{
  "n_layer": 8,
  "d_model": 160,
  "n_kv_head": 5,
  "activation": "tanh_gelu",
  "bias": "all",
  "tie_embeddings": true,
  "init_std_down": 0.00984,
  "lr": 0.00723,
  "beta2": 0.95,
  "lr_head": 0.00385,
  "schedule": "wsd",
  "decay_shape": "linear",
  "final_lr_fraction": 0.0,
  "batch_tokens": [16384, 32768],
  "train_tokens": 101400000
}
Each number is 200 + 30 x the weight over its row's rms, rounded and kept within 0 to 999. Layers, rows and columns count from 0. The size before them is the row's rms in percent of the matrix's.

# layer 4 MLP down (transposed), 640x160, rms 0.278, rows 618-639, columns 0-159
084,260,192,164,209,239,164,165,237,214,279,183,185,154,211,188,188,177,191,209,219,206,227,218,176,193,178,191,214,151,195,182,229,124,170,217,192,176,175,211,164,183,198,198,244,179,202,184,228,199,175,225,262,211,174,222,166,276,214,173,171,192,198,193,171,214,222,215,196,130,203,226,230,118,175,176,194,144,174,203,248,161,170,119,203,203,201,221,204,189,213,217,187,210,180,175,217,176,170,247,268,183,137,187,226,178,196,131,198,222,205,136,195,206,158,212,199,199,168,217,239,177,197,195,198,217,192,218,186,196,162,193,199,219,221,180,211,239,209,197,263,210,248,194,225,164,195,237,189,184,140,236,212,228,216,233,224,179,176,160,212
085,188,191,216,160,148,205,260,224,222,193,203,212,180,198,184,181,217,197,133,170,191,233,213,215,172,130,200,171,159,195,194,205,201,177,241,197,208,211,204,158,201,205,165,157,185,169,222,221,196,166,206,271,171,160,198,176,152,210,196,139,214,220,245,202,234,199,211,181,182,206,223,201,198,184,206,244,178,167,196,176,193,168,196,201,193,208,181,196,249,166,219,199,202,221,242,141,141,187,206,233,199,279,198,240,249,166,164,219,220,158,196,238,270,243,181,201,169,213,200,184,136,245,179,210,233,201,201,224,225,253,241,248,200,175,267,192,144,246,198,222,175,159,239,183,202,211,192,174,189,258,231,179,222,206,179,227,171,150,190,229
113,206,148,212,158,177,164,183,172,200,193,148,214,193,218,225,204,208,253,253,209,196,176,196,231,171,170,173,198,254,223,137,196,249,128,182,247,231,202,209,183,160,220,179,164,238,205,175,231,236,173,227,230,177,171,215,208,134,168,174,179,250,270,193,235,214,128,205,224,216,209,183,181,241,173,234,224,206,192,221,134,168,223,191,235,230,213,186,253,224,197,189,175,220,180,189,164,235,214,217,238,231,176,181,212,218,234,226,216,136,226,182,173,184,197,128,189,226,223,208,218,160,163,216,204,161,223,242,228,206,193,184,210,179,238,198,192,176,238,179,230,234,240,180,203,197,193,226,189,220,210,225,204,218,261,186,160,174,226,249,163
098,165,235,243,200,244,213,197,272,227,186,211,204,167,156,199,172,202,207,119,217,181,206,213,244,235,206,216,202,102,181,214,227,170,191,184,188,222,157,162,226,229,203,193,161,216,187,191,202,192,226,269,191,243,236,194,202,181,195,209,215,202,240,207,220,183,227,233,162,201,196,211,235,178,207,210,187,259,224,174,217,258,187,189,159,185,178,174,205,178,249,200,198,191,238,186,163,265,168,229,200,165,121,183,220,221,165,208,161,192,163,218,208,205,222,233,234,201,217,208,208,182,206,123,228,194,185,191,235,212,180,183,162,247,170,230,220,190,259,200,273,183,217,235,222,184,218,168,198,170,222,186,223,165,212,278,206,159,190,193,191
103,214,227,228,204,243,175,230,257,193,180,169,168,143,246,156,216,186,173,249,161,247,160,226,150,175,170,241,164,218,207,163,229,244,180,202,182,188,191,239,208,240,210,202,248,200,132,224,226,184,214,218,174,208,222,191,192,220,200,203,210,216,196,187,172,223,190,196,263,181,213,214,197,234,222,187,150,176,221,196,166,221,235,212,163,210,207,211,263,209,191,187,211,243,245,242,173,224,207,207,150,217,194,208,225,199,190,196,153,190,193,147,166,163,188,150,235,206,203,205,184,188,159,237,232,217,198,197,226,189,204,226,233,206,237,216,178,129,236,263,138,178,175,218,193,146,269,149,171,217,159,213,208,249,177,219,218,247,175,204,167
102,158,154,212,165,223,211,212,172,183,188,188,233,175,207,197,186,250,211,197,190,176,209,224,223,259,200,178,206,178,200,228,235,173,220,196,197,198,205,182,177,154,241,150,222,186,195,235,181,153,156,234,145,164,208,212,209,161,225,203,214,194,243,149,199,131,203,232,189,251,190,177,170,193,201,227,173,231,179,201,217,197,197,253,159,163,155,255,196,211,204,163,180,169,253,151,173,188,207,195,229,207,218,191,207,167,210,232,252,201,220,246,223,210,191,174,193,116,187,194,239,239,186,234,172,207,276,253,220,153,260,236,173,183,171,216,260,188,256,211,167,187,221,215,139,184,183,218,222,179,218,199,222,238,237,251,184,232,207,207,192
094,213,239,182,198,198,199,151,229,147,168,157,151,177,109,182,173,217,212,141,205,214,196,183,164,179,163,186,259,149,214,230,233,190,204,201,233,203,188,238,166,236,234,218,211,231,144,252,212,202,146,202,199,222,202,155,193,189,216,147,226,248,181,211,233,178,196,206,183,169,234,191,231,143,197,148,217,226,169,196,226,137,169,170,219,196,177,193,197,199,186,230,194,187,207,195,197,190,209,222,222,180,149,157,195,206,208,202,247,122,183,199,202,169,186,217,191,242,215,203,253,237,177,176,231,194,179,198,163,124,216,178,209,178,192,240,169,187,179,226,232,227,211,168,171,190,196,236,213,149,166,168,132,217,183,178,213,257,220,189,190
106,226,178,154,167,170,182,212,224,154,174,173,187,175,188,197,219,225,243,160,239,195,276,236,249,198,217,214,191,160,239,223,227,253,196,218,235,208,132,160,241,186,233,132,208,232,209,214,231,168,192,176,185,217,156,211,230,130,215,198,154,175,197,219,209,217,232,184,222,186,202,281,180,200,246,209,198,224,225,191,171,209,219,200,174,211,159,215,152,206,233,213,220,171,173,188,125,230,208,196,201,196,160,194,210,182,182,221,207,175,196,210,266,189,241,180,223,183,182,215,235,230,183,177,210,190,176,210,250,170,211,199,199,205,160,272,259,147,190,225,191,221,231,177,161,232,180,188,218,256,200,187,221,162,189,213,180,208,260,244,206
100,256,189,183,182,149,212,148,229,130,205,191,201,144,205,207,158,196,230,285,180,176,193,184,218,224,142,251,185,168,215,203,274,214,240,240,172,231,190,245,277,172,203,216,205,208,146,192,197,153,184,225,201,180,145,157,179,169,204,214,236,206,233,239,224,236,217,213,234,187,217,209,221,208,201,180,178,186,183,162,167,248,154,141,230,170,177,258,210,216,160,234,180,188,191,203,180,174,185,201,228,178,180,192,182,166,159,177,210,194,207,167,229,136,196,193,190,232,208,173,203,203,206,209,208,214,180,262,213,181,154,188,161,179,228,168,227,175,248,157,183,170,162,184,176,204,166,234,242,194,216,208,225,227,223,231,192,222,215,195,175
109,264,186,192,281,172,252,211,222,202,204,196,203,182,145,216,175,217,270,192,215,226,217,217,229,223,218,156,185,131,213,210,200,167,199,199,197,213,203,206,227,204,133,226,215,229,192,180,250,167,232,205,144,221,230,243,229,211,173,181,193,203,192,196,234,169,235,265,191,265,234,211,198,170,173,200,227,206,247,230,237,180,156,180,193,217,143,204,183,196,221,193,181,168,125,199,196,185,199,275,219,176,196,210,196,203,240,205,182,166,170,211,222,193,215,186,254,180,175,176,182,217,210,192,245,201,205,220,197,186,242,160,227,179,200,197,210,249,180,235,233,234,233,283,181,160,188,151,182,162,195,157,161,206,217,220,167,192,204,225,154
078,194,201,194,177,165,173,215,180,187,146,188,182,179,186,199,210,190,173,189,159,210,222,206,213,231,171,168,176,145,186,226,174,201,190,224,174,205,180,144,188,167,185,232,250,166,187,188,176,171,210,206,266,232,248,201,212,174,172,212,212,89,184,245,225,188,152,222,219,178,215,237,158,178,159,197,205,261,200,173,200,181,144,221,190,247,225,157,215,182,171,204,172,246,209,169,205,173,203,229,199,196,243,212,178,230,206,209,230,241,148,163,230,223,249,168,248,191,195,225,152,196,162,185,211,196,190,141,162,236,201,207,211,216,221,170,234,199,203,149,187,160,193,226,214,192,171,248,273,208,241,186,244,229,173,188,271,206,224,228,175
082,195,197,157,206,149,213,181,182,195,181,228,169,202,230,211,213,190,225,228,194,208,174,137,221,231,277,269,203,202,203,146,241,208,199,237,234,180,169,178,248,248,225,236,189,178,83,210,248,194,148,238,187,192,154,200,192,251,249,184,178,190,253,202,228,197,219,217,168,193,221,188,196,187,193,206,194,222,171,141,200,222,173,195,223,243,170,187,265,203,252,190,166,204,202,184,225,213,214,190,227,214,184,244,187,226,198,180,203,236,190,179,245,145,188,197,193,219,200,178,229,202,205,207,253,219,197,178,206,236,179,200,252,177,220,206,164,185,221,147,208,194,192,171,197,263,224,220,254,237,220,175,169,199,195,231,213,247,167,190,147
076,187,158,164,225,185,160,209,179,212,191,167,137,164,214,183,232,125,210,223,229,237,189,171,180,193,199,172,202,212,208,227,247,245,173,237,255,199,254,243,177,236,227,191,138,160,161,136,202,177,183,223,204,196,185,205,127,232,223,226,184,181,198,198,188,199,211,205,152,176,204,189,176,210,267,212,242,280,198,163,187,162,209,217,216,242,189,184,184,225,203,210,244,190,236,209,169,291,195,254,211,198,202,265,196,171,204,211,223,208,214,166,144,191,207,184,226,164,212,204,202,209,258,137,171,192,215,167,175,187,210,192,210,219,222,129,191,194,209,205,169,188,229,194,175,206,186,178,239,183,193,180,195,215,168,217,142,201,211,168,201
114,229,206,244,190,187,216,216,203,200,203,231,191,194,221,265,183,251,184,177,194,201,194,234,149,216,241,188,169,139,188,231,153,186,243,185,191,209,182,205,185,155,163,220,223,206,193,239,225,151,181,177,146,227,246,197,218,193,143,196,236,245,218,189,205,207,232,238,239,208,166,211,206,166,225,263,209,209,157,200,241,172,210,219,214,214,171,215,192,208,250,156,176,218,265,176,228,206,162,191,178,244,223,223,244,226,190,225,216,176,205,212,222,205,215,193,173,211,186,216,244,198,235,155,168,223,207,182,158,188,197,163,178,207,191,185,289,156,179,246,240,194,216,173,215,226,160,206,120,203,184,165,227,231,182,190,267,137,257,223,192
090,290,192,149,205,214,216,201,192,194,174,203,162,196,211,225,214,203,221,246,195,209,177,207,230,201,209,226,171,192,224,207,210,153,205,232,235,173,184,229,204,199,221,178,189,193,166,202,197,153,203,292,162,152,276,211,202,222,225,241,157,198,197,190,171,193,236,175,165,222,228,206,201,206,188,246,202,267,216,201,127,217,246,244,198,186,177,139,222,171,225,165,231,203,196,180,208,221,198,191,174,198,186,250,154,228,213,188,238,227,227,218,261,209,171,234,213,176,174,204,272,215,209,193,189,165,217,169,153,188,238,249,235,197,237,149,195,199,224,213,254,176,226,164,169,193,189,268,213,168,202,234,175,203,144,238,209,200,237,205,185
110,154,144,246,145,218,124,222,200,201,128,217,120,209,180,225,198,195,245,200,224,224,156,234,263,190,240,218,178,189,258,211,195,233,241,211,222,202,217,177,204,214,168,233,214,213,217,248,207,163,203,186,172,185,160,204,213,248,198,238,197,191,140,267,173,183,182,179,226,183,238,186,207,230,174,211,171,222,208,235,198,229,252,176,123,190,234,202,187,196,211,192,180,212,185,211,151,196,180,157,175,195,167,171,232,165,216,159,209,150,173,225,214,222,290,200,182,166,213,169,199,214,192,225,213,180,185,221,222,193,215,151,188,266,175,237,175,222,176,197,192,197,177,202,191,190,190,180,229,169,195,164,192,205,232,187,211,186,211,178,140
097,196,214,243,145,196,235,169,228,228,168,185,186,197,187,200,226,196,190,170,256,187,186,229,255,180,176,247,184,203,191,152,164,217,177,221,148,257,201,166,197,163,238,161,222,186,161,151,199,178,212,199,215,167,169,218,191,188,192,195,224,201,198,181,198,193,154,196,185,224,200,259,177,210,187,188,144,200,169,137,150,238,197,182,167,215,187,200,242,189,233,157,165,184,202,196,217,193,217,253,177,187,232,219,161,191,185,187,231,206,151,193,261,193,177,228,196,176,215,175,259,217,184,243,187,153,171,241,184,253,196,164,186,222,210,228,254,260,211,157,155,256,204,113,267,203,226,183,189,234,210,202,207,203,214,202,179,234,250,165,208
098,219,211,176,202,221,212,168,148,145,243,185,209,169,147,159,190,232,185,243,194,162,233,203,250,174,185,265,262,177,239,204,149,173,229,219,162,232,170,216,199,204,181,219,186,205,191,171,186,209,169,226,190,180,210,150,191,164,223,183,195,202,187,171,224,193,185,195,185,154,177,147,238,158,123,234,179,150,178,207,201,224,204,205,213,211,180,203,201,205,173,186,234,172,154,226,223,216,233,208,164,169,174,186,224,125,132,148,179,222,218,226,218,212,225,223,246,209,219,191,224,136,201,202,153,230,195,259,206,141,185,207,196,190,222,268,160,176,185,223,217,222,227,226,184,240,233,182,226,224,182,140,212,180,217,205,201,151,195,217,224
089,201,163,167,196,178,206,161,149,147,201,207,213,201,147,172,216,228,219,194,192,224,198,195,141,257,192,165,178,217,148,234,242,224,207,180,238,242,218,150,207,194,141,224,166,186,177,206,214,209,162,191,141,197,190,153,198,160,177,206,173,162,162,213,165,196,163,211,176,175,166,165,168,180,167,226,215,187,189,190,190,247,203,192,180,237,191,193,209,171,160,235,186,218,226,187,171,207,196,224,209,162,195,292,195,178,212,146,195,196,212,265,204,179,204,187,186,137,152,191,193,142,189,190,212,197,190,168,232,217,304,183,213,199,199,219,166,199,228,236,271,189,245,208,203,193,241,191,251,252,207,195,177,238,197,234,203,209,205,202,245
112,227,173,237,128,224,209,280,183,206,179,146,150,171,231,187,201,232,217,200,182,204,213,183,239,231,162,248,227,162,150,241,220,183,169,221,180,200,206,203,220,182,189,194,187,234,225,143,209,184,198,169,193,197,219,160,213,186,200,233,218,177,185,171,213,258,191,176,194,165,213,162,165,176,230,185,180,214,214,156,172,208,197,169,148,199,230,242,163,220,158,189,203,212,204,188,194,217,231,229,159,195,185,249,224,206,254,212,183,202,193,151,173,215,239,205,230,285,228,180,202,206,208,191,177,208,154,219,174,238,169,124,222,216,202,180,153,206,152,222,157,221,227,183,211,191,229,226,181,180,244,289,197,187,263,185,240,236,212,172,192
089,236,194,247,179,183,186,236,178,183,195,139,226,162,213,206,205,188,142,221,184,189,129,245,229,224,223,207,231,207,225,245,211,189,166,201,234,226,225,170,195,180,208,156,218,238,235,192,196,236,238,221,260,169,205,233,159,217,203,185,165,207,220,186,220,236,156,200,220,168,176,198,245,271,199,243,223,183,162,181,189,157,220,242,237,161,227,192,205,164,239,193,261,183,213,197,173,239,210,201,159,144,197,151,185,163,165,190,215,204,215,237,204,198,169,198,147,201,158,169,237,198,204,228,225,194,257,141,250,196,198,195,222,211,219,221,222,184,247,186,249,155,165,179,181,168,229,244,193,205,189,212,237,165,216,254,148,221,181,163,215
109,218,217,188,169,209,210,222,283,195,201,220,182,193,134,194,161,201,151,173,215,171,186,221,262,235,226,140,189,207,172,172,173,176,230,159,154,178,166,206,176,220,160,195,195,202,234,202,125,267,250,239,159,214,198,186,180,193,246,176,199,176,169,177,176,216,210,156,190,170,198,200,204,190,210,215,219,194,132,219,232,214,215,206,211,213,234,214,199,204,161,145,263,220,187,134,187,165,220,259,215,180,235,219,196,204,156,116,169,160,181,190,210,224,203,182,178,191,156,193,220,165,198,236,189,229,174,162,197,206,218,234,168,179,239,212,230,186,203,216,153,234,176,182,225,182,196,193,163,162,217,154,229,189,182,192,167,139,177,186,189
# layer 4 MLP up, 640x160, rms 0.283, rows 619-639, columns 0-159
088,155,202,221,149,157,177,190,224,225,194,164,161,169,187,240,236,108,193,220,198,220,204,219,252,202,214,244,235,174,205,218,236,215,155,202,214,187,170,196,223,162,194,204,158,203,170,188,193,172,229,204,197,244,146,226,206,254,181,208,148,220,193,181,218,195,251,169,220,253,199,224,236,187,221,247,153,201,240,218,224,230,213,199,154,211,190,190,202,140,205,210,238,188,214,182,259,193,190,136,198,159,153,209,239,195,201,269,248,217,175,236,222,166,250,232,152,197,189,187,222,203,185,179,198,150,207,196,146,183,217,217,189,184,232,187,242,238,223,209,185,156,162,222,198,158,195,237,186,171,222,150,230,217,202,191,200,173,155,144,181
111,202,239,183,179,249,210,196,173,150,172,193,181,173,167,205,166,233,219,207,178,220,176,214,217,126,188,211,188,237,230,118,229,183,149,203,263,158,222,186,249,244,173,155,225,185,197,176,188,215,171,213,232,185,143,171,188,187,207,176,182,202,202,189,260,158,197,227,211,195,227,227,147,257,263,189,188,194,259,240,197,251,258,156,193,192,150,163,202,244,230,214,199,248,268,224,194,199,197,209,157,182,154,215,228,194,241,196,226,199,256,218,233,229,229,202,193,147,201,200,210,189,216,169,180,202,179,217,179,239,208,213,200,239,207,178,193,211,202,222,209,234,177,187,190,216,165,204,192,239,145,151,228,151,243,200,208,192,184,210,224
117,202,182,175,160,177,201,210,139,209,220,199,204,172,183,230,186,192,206,180,186,187,192,228,226,171,175,199,162,207,210,187,201,198,286,163,225,179,195,204,193,218,161,214,194,200,196,263,150,162,193,185,171,179,177,184,192,213,211,216,194,192,156,165,210,233,244,168,204,242,199,224,219,188,202,204,267,167,188,219,160,116,259,199,184,144,203,216,194,219,229,205,132,211,165,171,200,160,169,165,206,223,268,265,210,195,172,174,232,181,244,202,167,199,219,188,181,202,202,162,176,179,203,215,214,267,193,234,193,152,266,228,183,260,273,200,190,228,171,212,151,183,201,224,199,164,211,196,194,224,197,234,223,146,212,158,153,199,173,195,261
091,162,196,238,222,187,160,243,218,251,227,161,221,154,217,229,204,205,212,186,170,144,203,177,185,188,180,193,144,205,188,181,200,198,204,189,232,198,200,174,188,211,229,216,188,195,197,227,229,197,233,143,216,204,179,193,164,202,229,210,263,154,197,187,166,258,166,222,170,178,197,205,197,194,186,219,177,173,209,186,196,211,178,193,164,240,278,241,212,210,188,235,183,159,233,256,193,241,219,172,197,178,159,173,229,203,208,192,216,222,224,259,216,136,248,154,163,171,214,194,181,242,231,206,210,203,256,158,198,225,226,192,237,175,215,235,130,230,212,227,221,233,127,169,216,193,223,162,209,222,223,197,279,202,193,209,237,216,216,284,248
096,192,191,202,225,245,215,236,199,184,175,181,213,235,186,145,225,214,197,219,205,185,181,180,282,194,201,216,206,222,166,184,156,243,177,132,207,213,211,210,235,202,184,200,168,121,199,245,211,213,169,214,162,195,176,175,170,212,171,197,180,199,178,227,220,162,120,177,237,239,252,234,200,171,210,186,182,207,216,212,178,221,215,235,189,204,218,203,202,203,216,277,177,187,159,219,183,144,147,189,179,187,158,189,220,208,165,234,205,140,213,221,188,188,187,189,119,237,220,219,220,270,196,157,172,238,231,177,200,205,211,220,193,183,192,188,229,182,205,290,192,198,184,165,143,220,201,182,194,134,218,214,201,214,253,223,224,212,216,172,142
099,209,190,222,262,224,222,231,261,207,126,172,167,209,193,205,231,151,188,225,227,205,176,184,154,192,189,141,180,218,226,253,216,248,216,226,209,197,209,172,215,184,204,221,164,212,197,209,168,215,224,224,160,200,284,226,177,199,166,190,241,194,196,205,196,190,225,177,227,137,136,248,243,235,170,155,227,187,198,203,198,144,134,209,158,186,184,167,252,228,159,179,153,233,202,218,218,224,241,213,213,176,219,175,241,232,170,208,200,234,199,152,131,176,171,170,232,174,231,213,216,243,197,215,244,228,210,201,242,193,236,207,191,210,236,154,220,191,149,217,164,197,218,192,231,207,211,217,201,233,200,170,211,142,156,233,210,198,223,210,204
096,156,165,186,220,170,164,191,149,218,147,191,163,243,179,162,225,186,229,232,206,219,195,220,200,253,121,157,186,202,213,151,196,192,196,219,218,159,146,186,157,160,225,201,230,233,182,223,233,184,210,162,195,221,168,176,213,173,243,221,193,188,221,220,236,175,176,187,238,186,186,229,178,261,299,231,245,237,230,234,205,204,194,199,250,171,208,188,166,211,146,204,233,177,217,186,198,181,244,208,227,195,210,165,174,252,195,129,237,218,189,246,194,205,178,208,222,172,188,214,180,175,150,171,210,172,270,226,165,217,230,205,227,176,198,177,200,215,158,201,188,178,191,173,191,221,240,175,207,263,169,176,194,216,196,177,144,240,235,214,201
100,185,179,172,190,161,150,171,194,205,240,180,210,177,188,189,193,213,198,196,160,183,161,169,152,197,244,185,185,243,202,153,192,168,177,187,175,167,239,196,180,170,228,191,237,204,274,249,170,180,247,201,269,235,207,199,203,236,187,168,225,210,174,272,180,197,230,176,269,178,190,212,199,233,173,158,217,225,186,214,180,249,175,176,192,178,247,184,169,220,201,190,150,274,195,141,180,157,236,247,180,189,257,207,224,199,158,186,198,208,217,216,205,183,235,210,214,223,204,178,201,192,215,144,185,213,187,222,197,149,193,265,208,231,165,194,231,209,201,250,203,221,226,153,154,179,203,119,213,174,191,241,169,221,211,221,212,175,240,187,160
108,199,253,196,187,166,158,153,162,200,196,168,236,215,217,169,224,207,163,213,166,202,157,155,216,179,158,139,198,237,216,224,219,242,239,215,129,204,192,239,203,180,197,298,185,205,219,178,232,227,192,184,259,202,210,194,155,189,191,171,125,224,139,159,174,202,175,155,210,233,237,190,187,214,194,208,256,203,198,224,136,171,219,195,205,139,224,148,232,202,220,206,231,181,194,176,185,153,172,164,184,253,235,165,230,183,195,174,218,224,198,198,254,228,208,229,146,161,217,184,215,172,213,243,211,220,198,219,248,228,226,200,177,215,185,242,235,205,193,208,209,237,217,237,170,217,219,183,214,202,242,214,193,197,201,167,152,210,246,197,223
086,190,206,169,178,229,169,218,240,225,172,209,239,179,217,190,184,257,223,218,217,199,222,183,219,135,214,238,202,212,174,235,203,218,202,183,236,241,202,267,213,206,174,210,147,204,229,187,239,199,191,165,241,191,217,167,199,206,199,131,201,263,170,162,212,210,188,248,220,88,234,188,194,135,177,232,212,162,164,244,185,155,184,242,215,195,157,217,127,193,171,220,171,140,215,189,148,147,189,193,203,194,183,172,220,201,197,214,199,206,218,219,222,244,244,209,232,207,168,189,119,197,245,154,170,216,181,239,196,195,194,195,236,192,187,223,221,178,215,211,194,239,193,185,198,197,212,181,160,169,172,210,152,196,234,176,228,203,239,201,240
090,157,202,253,181,240,174,238,195,207,195,209,176,182,214,155,209,210,197,193,248,210,211,216,196,161,210,203,208,199,221,221,233,193,210,184,167,182,185,215,241,203,149,224,227,181,263,184,159,254,162,210,261,208,245,222,212,197,152,228,224,190,229,162,158,207,208,257,223,185,232,175,214,191,184,151,220,166,210,229,205,107,178,171,199,154,182,234,140,222,209,207,204,172,173,265,166,192,210,156,225,215,237,187,155,199,115,225,164,165,201,155,232,203,194,191,163,218,170,167,165,210,218,225,192,155,203,248,255,201,160,220,199,234,153,228,201,230,161,238,227,221,183,196,186,163,206,212,174,270,215,199,190,180,234,163,208,171,198,205,212
087,187,220,217,191,194,210,174,217,212,231,146,234,195,187,230,245,156,206,266,279,202,212,174,232,217,215,232,212,185,177,179,175,154,213,157,268,194,180,189,237,227,156,240,240,189,177,211,216,219,160,201,185,198,219,233,190,224,208,220,204,204,156,160,192,206,148,237,182,171,199,206,155,193,237,259,144,169,257,219,233,232,231,242,200,204,189,132,231,218,167,165,196,163,219,141,177,147,147,196,240,159,215,188,210,210,209,236,262,186,171,165,216,231,183,207,213,197,165,216,212,221,176,273,192,202,199,214,198,181,229,208,188,209,163,258,223,201,202,177,186,198,190,164,177,158,212,198,186,183,155,166,169,177,193,223,231,227,271,195,186
104,223,160,249,189,184,201,201,152,204,218,212,199,240,180,221,191,217,145,205,239,198,198,206,242,224,165,215,172,222,187,185,277,222,162,163,242,215,121,175,216,199,154,197,183,193,218,212,206,176,191,191,115,187,218,229,215,215,239,174,226,207,211,200,172,165,179,205,219,219,232,231,144,211,171,204,200,173,164,214,248,200,169,236,173,226,145,183,211,185,153,208,216,208,205,185,176,176,200,172,209,205,215,178,184,227,175,170,216,140,201,207,221,169,129,168,188,195,206,244,221,123,213,213,212,196,160,206,237,224,192,210,180,186,158,244,189,287,192,158,257,167,203,213,206,185,230,219,139,227,193,178,206,154,197,228,208,259,210,237,146
090,211,225,220,167,153,199,157,181,192,180,228,241,230,139,163,224,180,232,207,199,156,189,184,168,188,203,143,186,174,198,188,138,162,167,209,207,166,204,204,233,224,182,215,195,237,193,235,187,154,219,207,213,194,242,231,154,199,202,163,216,177,187,244,189,166,207,216,209,209,245,220,178,187,182,203,235,216,217,155,156,215,147,224,176,219,222,193,204,132,199,179,151,177,217,190,234,206,164,100,173,208,168,244,179,210,182,215,224,212,209,207,190,188,251,216,210,180,140,210,221,206,210,222,189,166,211,118,215,177,222,287,174,195,256,224,179,221,213,212,234,164,183,176,257,177,234,204,208,145,197,206,154,241,159,204,239,227,220,228,187
104,194,166,172,219,196,212,179,173,230,220,188,170,173,217,201,174,259,223,187,271,198,178,290,229,234,215,235,176,211,197,158,198,195,182,164,234,167,180,189,173,248,215,178,203,164,222,243,198,241,177,145,174,234,229,220,192,233,181,192,216,146,187,197,230,163,170,191,198,184,212,224,189,237,195,181,213,201,255,211,220,170,228,181,211,179,202,164,202,118,217,204,215,187,182,202,196,183,215,204,247,216,205,148,217,193,219,191,199,214,158,177,198,180,196,220,192,186,214,195,170,195,177,218,208,185,217,159,169,196,203,151,272,215,209,201,258,233,214,144,185,152,194,147,154,217,211,150,199,197,159,268,275,221,201,191,235,235,144,119,192
096,243,171,224,191,182,213,199,174,175,176,182,207,179,177,218,214,176,187,159,210,161,222,221,181,224,200,229,206,223,138,245,168,155,213,186,200,186,216,149,217,191,211,227,196,256,210,214,191,195,191,170,223,166,248,209,175,186,223,149,203,225,193,224,158,197,158,241,232,180,227,192,204,234,202,155,135,186,153,209,184,177,237,215,148,201,204,191,277,252,160,250,145,208,184,197,201,207,205,188,215,190,233,191,262,287,143,256,244,235,222,203,167,130,224,218,229,197,178,211,192,194,283,231,195,202,204,170,165,220,185,149,209,170,171,205,172,226,237,219,179,194,163,171,198,239,175,221,166,196,197,228,189,157,181,253,187,211,210,223,200
101,231,124,244,222,212,152,183,221,218,210,211,181,169,162,202,217,196,182,268,233,157,223,183,255,241,180,265,153,185,176,195,187,233,255,182,167,207,203,224,180,208,186,182,225,130,191,219,221,240,186,191,212,225,226,179,198,209,183,246,197,232,253,194,173,215,187,193,190,184,229,195,226,225,196,203,235,208,191,172,149,204,194,249,187,188,151,198,183,142,167,198,250,174,209,156,201,148,202,202,189,162,164,206,172,175,196,182,162,238,215,189,178,193,166,208,234,204,239,201,172,217,221,218,231,263,164,216,191,184,184,214,192,255,218,176,207,201,182,126,179,154,170,255,224,225,205,219,216,209,209,157,156,264,210,141,170,223,241,159,178
097,191,179,175,202,218,218,224,217,216,195,232,194,169,188,171,192,157,215,196,209,224,220,163,317,161,233,216,199,187,158,218,234,224,217,196,148,187,229,233,234,216,205,177,137,229,202,267,185,265,240,246,208,233,186,128,158,218,214,191,241,244,206,221,184,155,204,175,211,195,167,204,179,216,181,191,222,197,250,227,227,205,234,230,209,198,213,193,170,227,164,193,208,184,229,177,208,226,206,198,177,217,164,128,181,176,220,235,170,236,209,216,178,191,252,188,173,225,144,232,229,174,215,198,219,177,206,273,215,182,118,193,172,207,204,174,257,201,229,192,188,171,175,179,220,229,169,189,223,165,201,168,165,223,230,169,151,238,180,204,180
098,197,150,163,180,227,187,180,197,242,205,201,197,243,172,155,184,189,216,233,231,242,196,178,155,146,216,102,267,199,212,204,208,198,222,157,191,258,205,211,173,282,207,243,198,175,175,210,191,218,188,199,196,233,154,198,245,191,237,247,145,190,203,212,167,186,233,195,186,228,164,210,212,218,204,171,157,203,210,143,200,180,183,214,198,242,193,209,197,195,200,231,179,228,179,195,229,231,230,228,233,266,217,204,149,161,197,232,243,213,256,225,211,205,180,236,169,239,194,242,176,156,215,221,159,206,186,174,124,178,231,207,211,202,194,228,229,235,238,210,158,256,229,166,182,231,186,211,174,177,184,147,219,184,215,250,176,199,203,224,190
091,200,230,212,234,208,164,184,243,204,193,204,217,181,176,222,215,203,173,181,166,184,164,149,190,224,193,239,214,174,209,195,130,220,185,145,186,202,182,225,190,150,229,211,194,203,159,190,229,195,222,288,190,231,204,192,199,171,208,185,225,152,228,197,193,180,219,223,263,161,176,237,228,203,267,164,177,211,185,226,186,198,238,229,224,243,187,124,219,252,147,210,177,205,184,204,147,201,147,217,207,132,208,202,196,178,185,192,208,188,227,255,223,176,196,157,227,206,215,197,222,205,157,173,186,243,228,189,203,186,174,266,243,260,172,207,215,211,191,266,195,188,180,211,187,182,145,144,261,159,194,159,165,237,181,224,213,217,217,191,160
113,221,192,218,307,167,187,195,191,184,248,235,235,232,204,224,162,210,154,199,203,209,161,204,155,176,211,176,217,152,186,171,218,202,211,197,190,155,154,182,182,233,264,190,212,236,182,225,206,198,158,271,182,184,216,186,221,202,244,202,201,210,226,189,173,167,227,165,198,244,162,247,252,228,225,174,202,164,204,205,219,148,167,231,201,194,255,139,209,220,231,195,170,221,266,238,153,238,228,257,176,235,248,195,206,230,233,211,197,195,178,185,228,220,219,157,181,162,179,231,157,167,219,195,162,230,159,199,184,182,235,212,170,215,190,195,159,218,204,205,147,193,171,202,171,134,231,203,213,203,194,171,193,177,196,156,205,209,191,141,220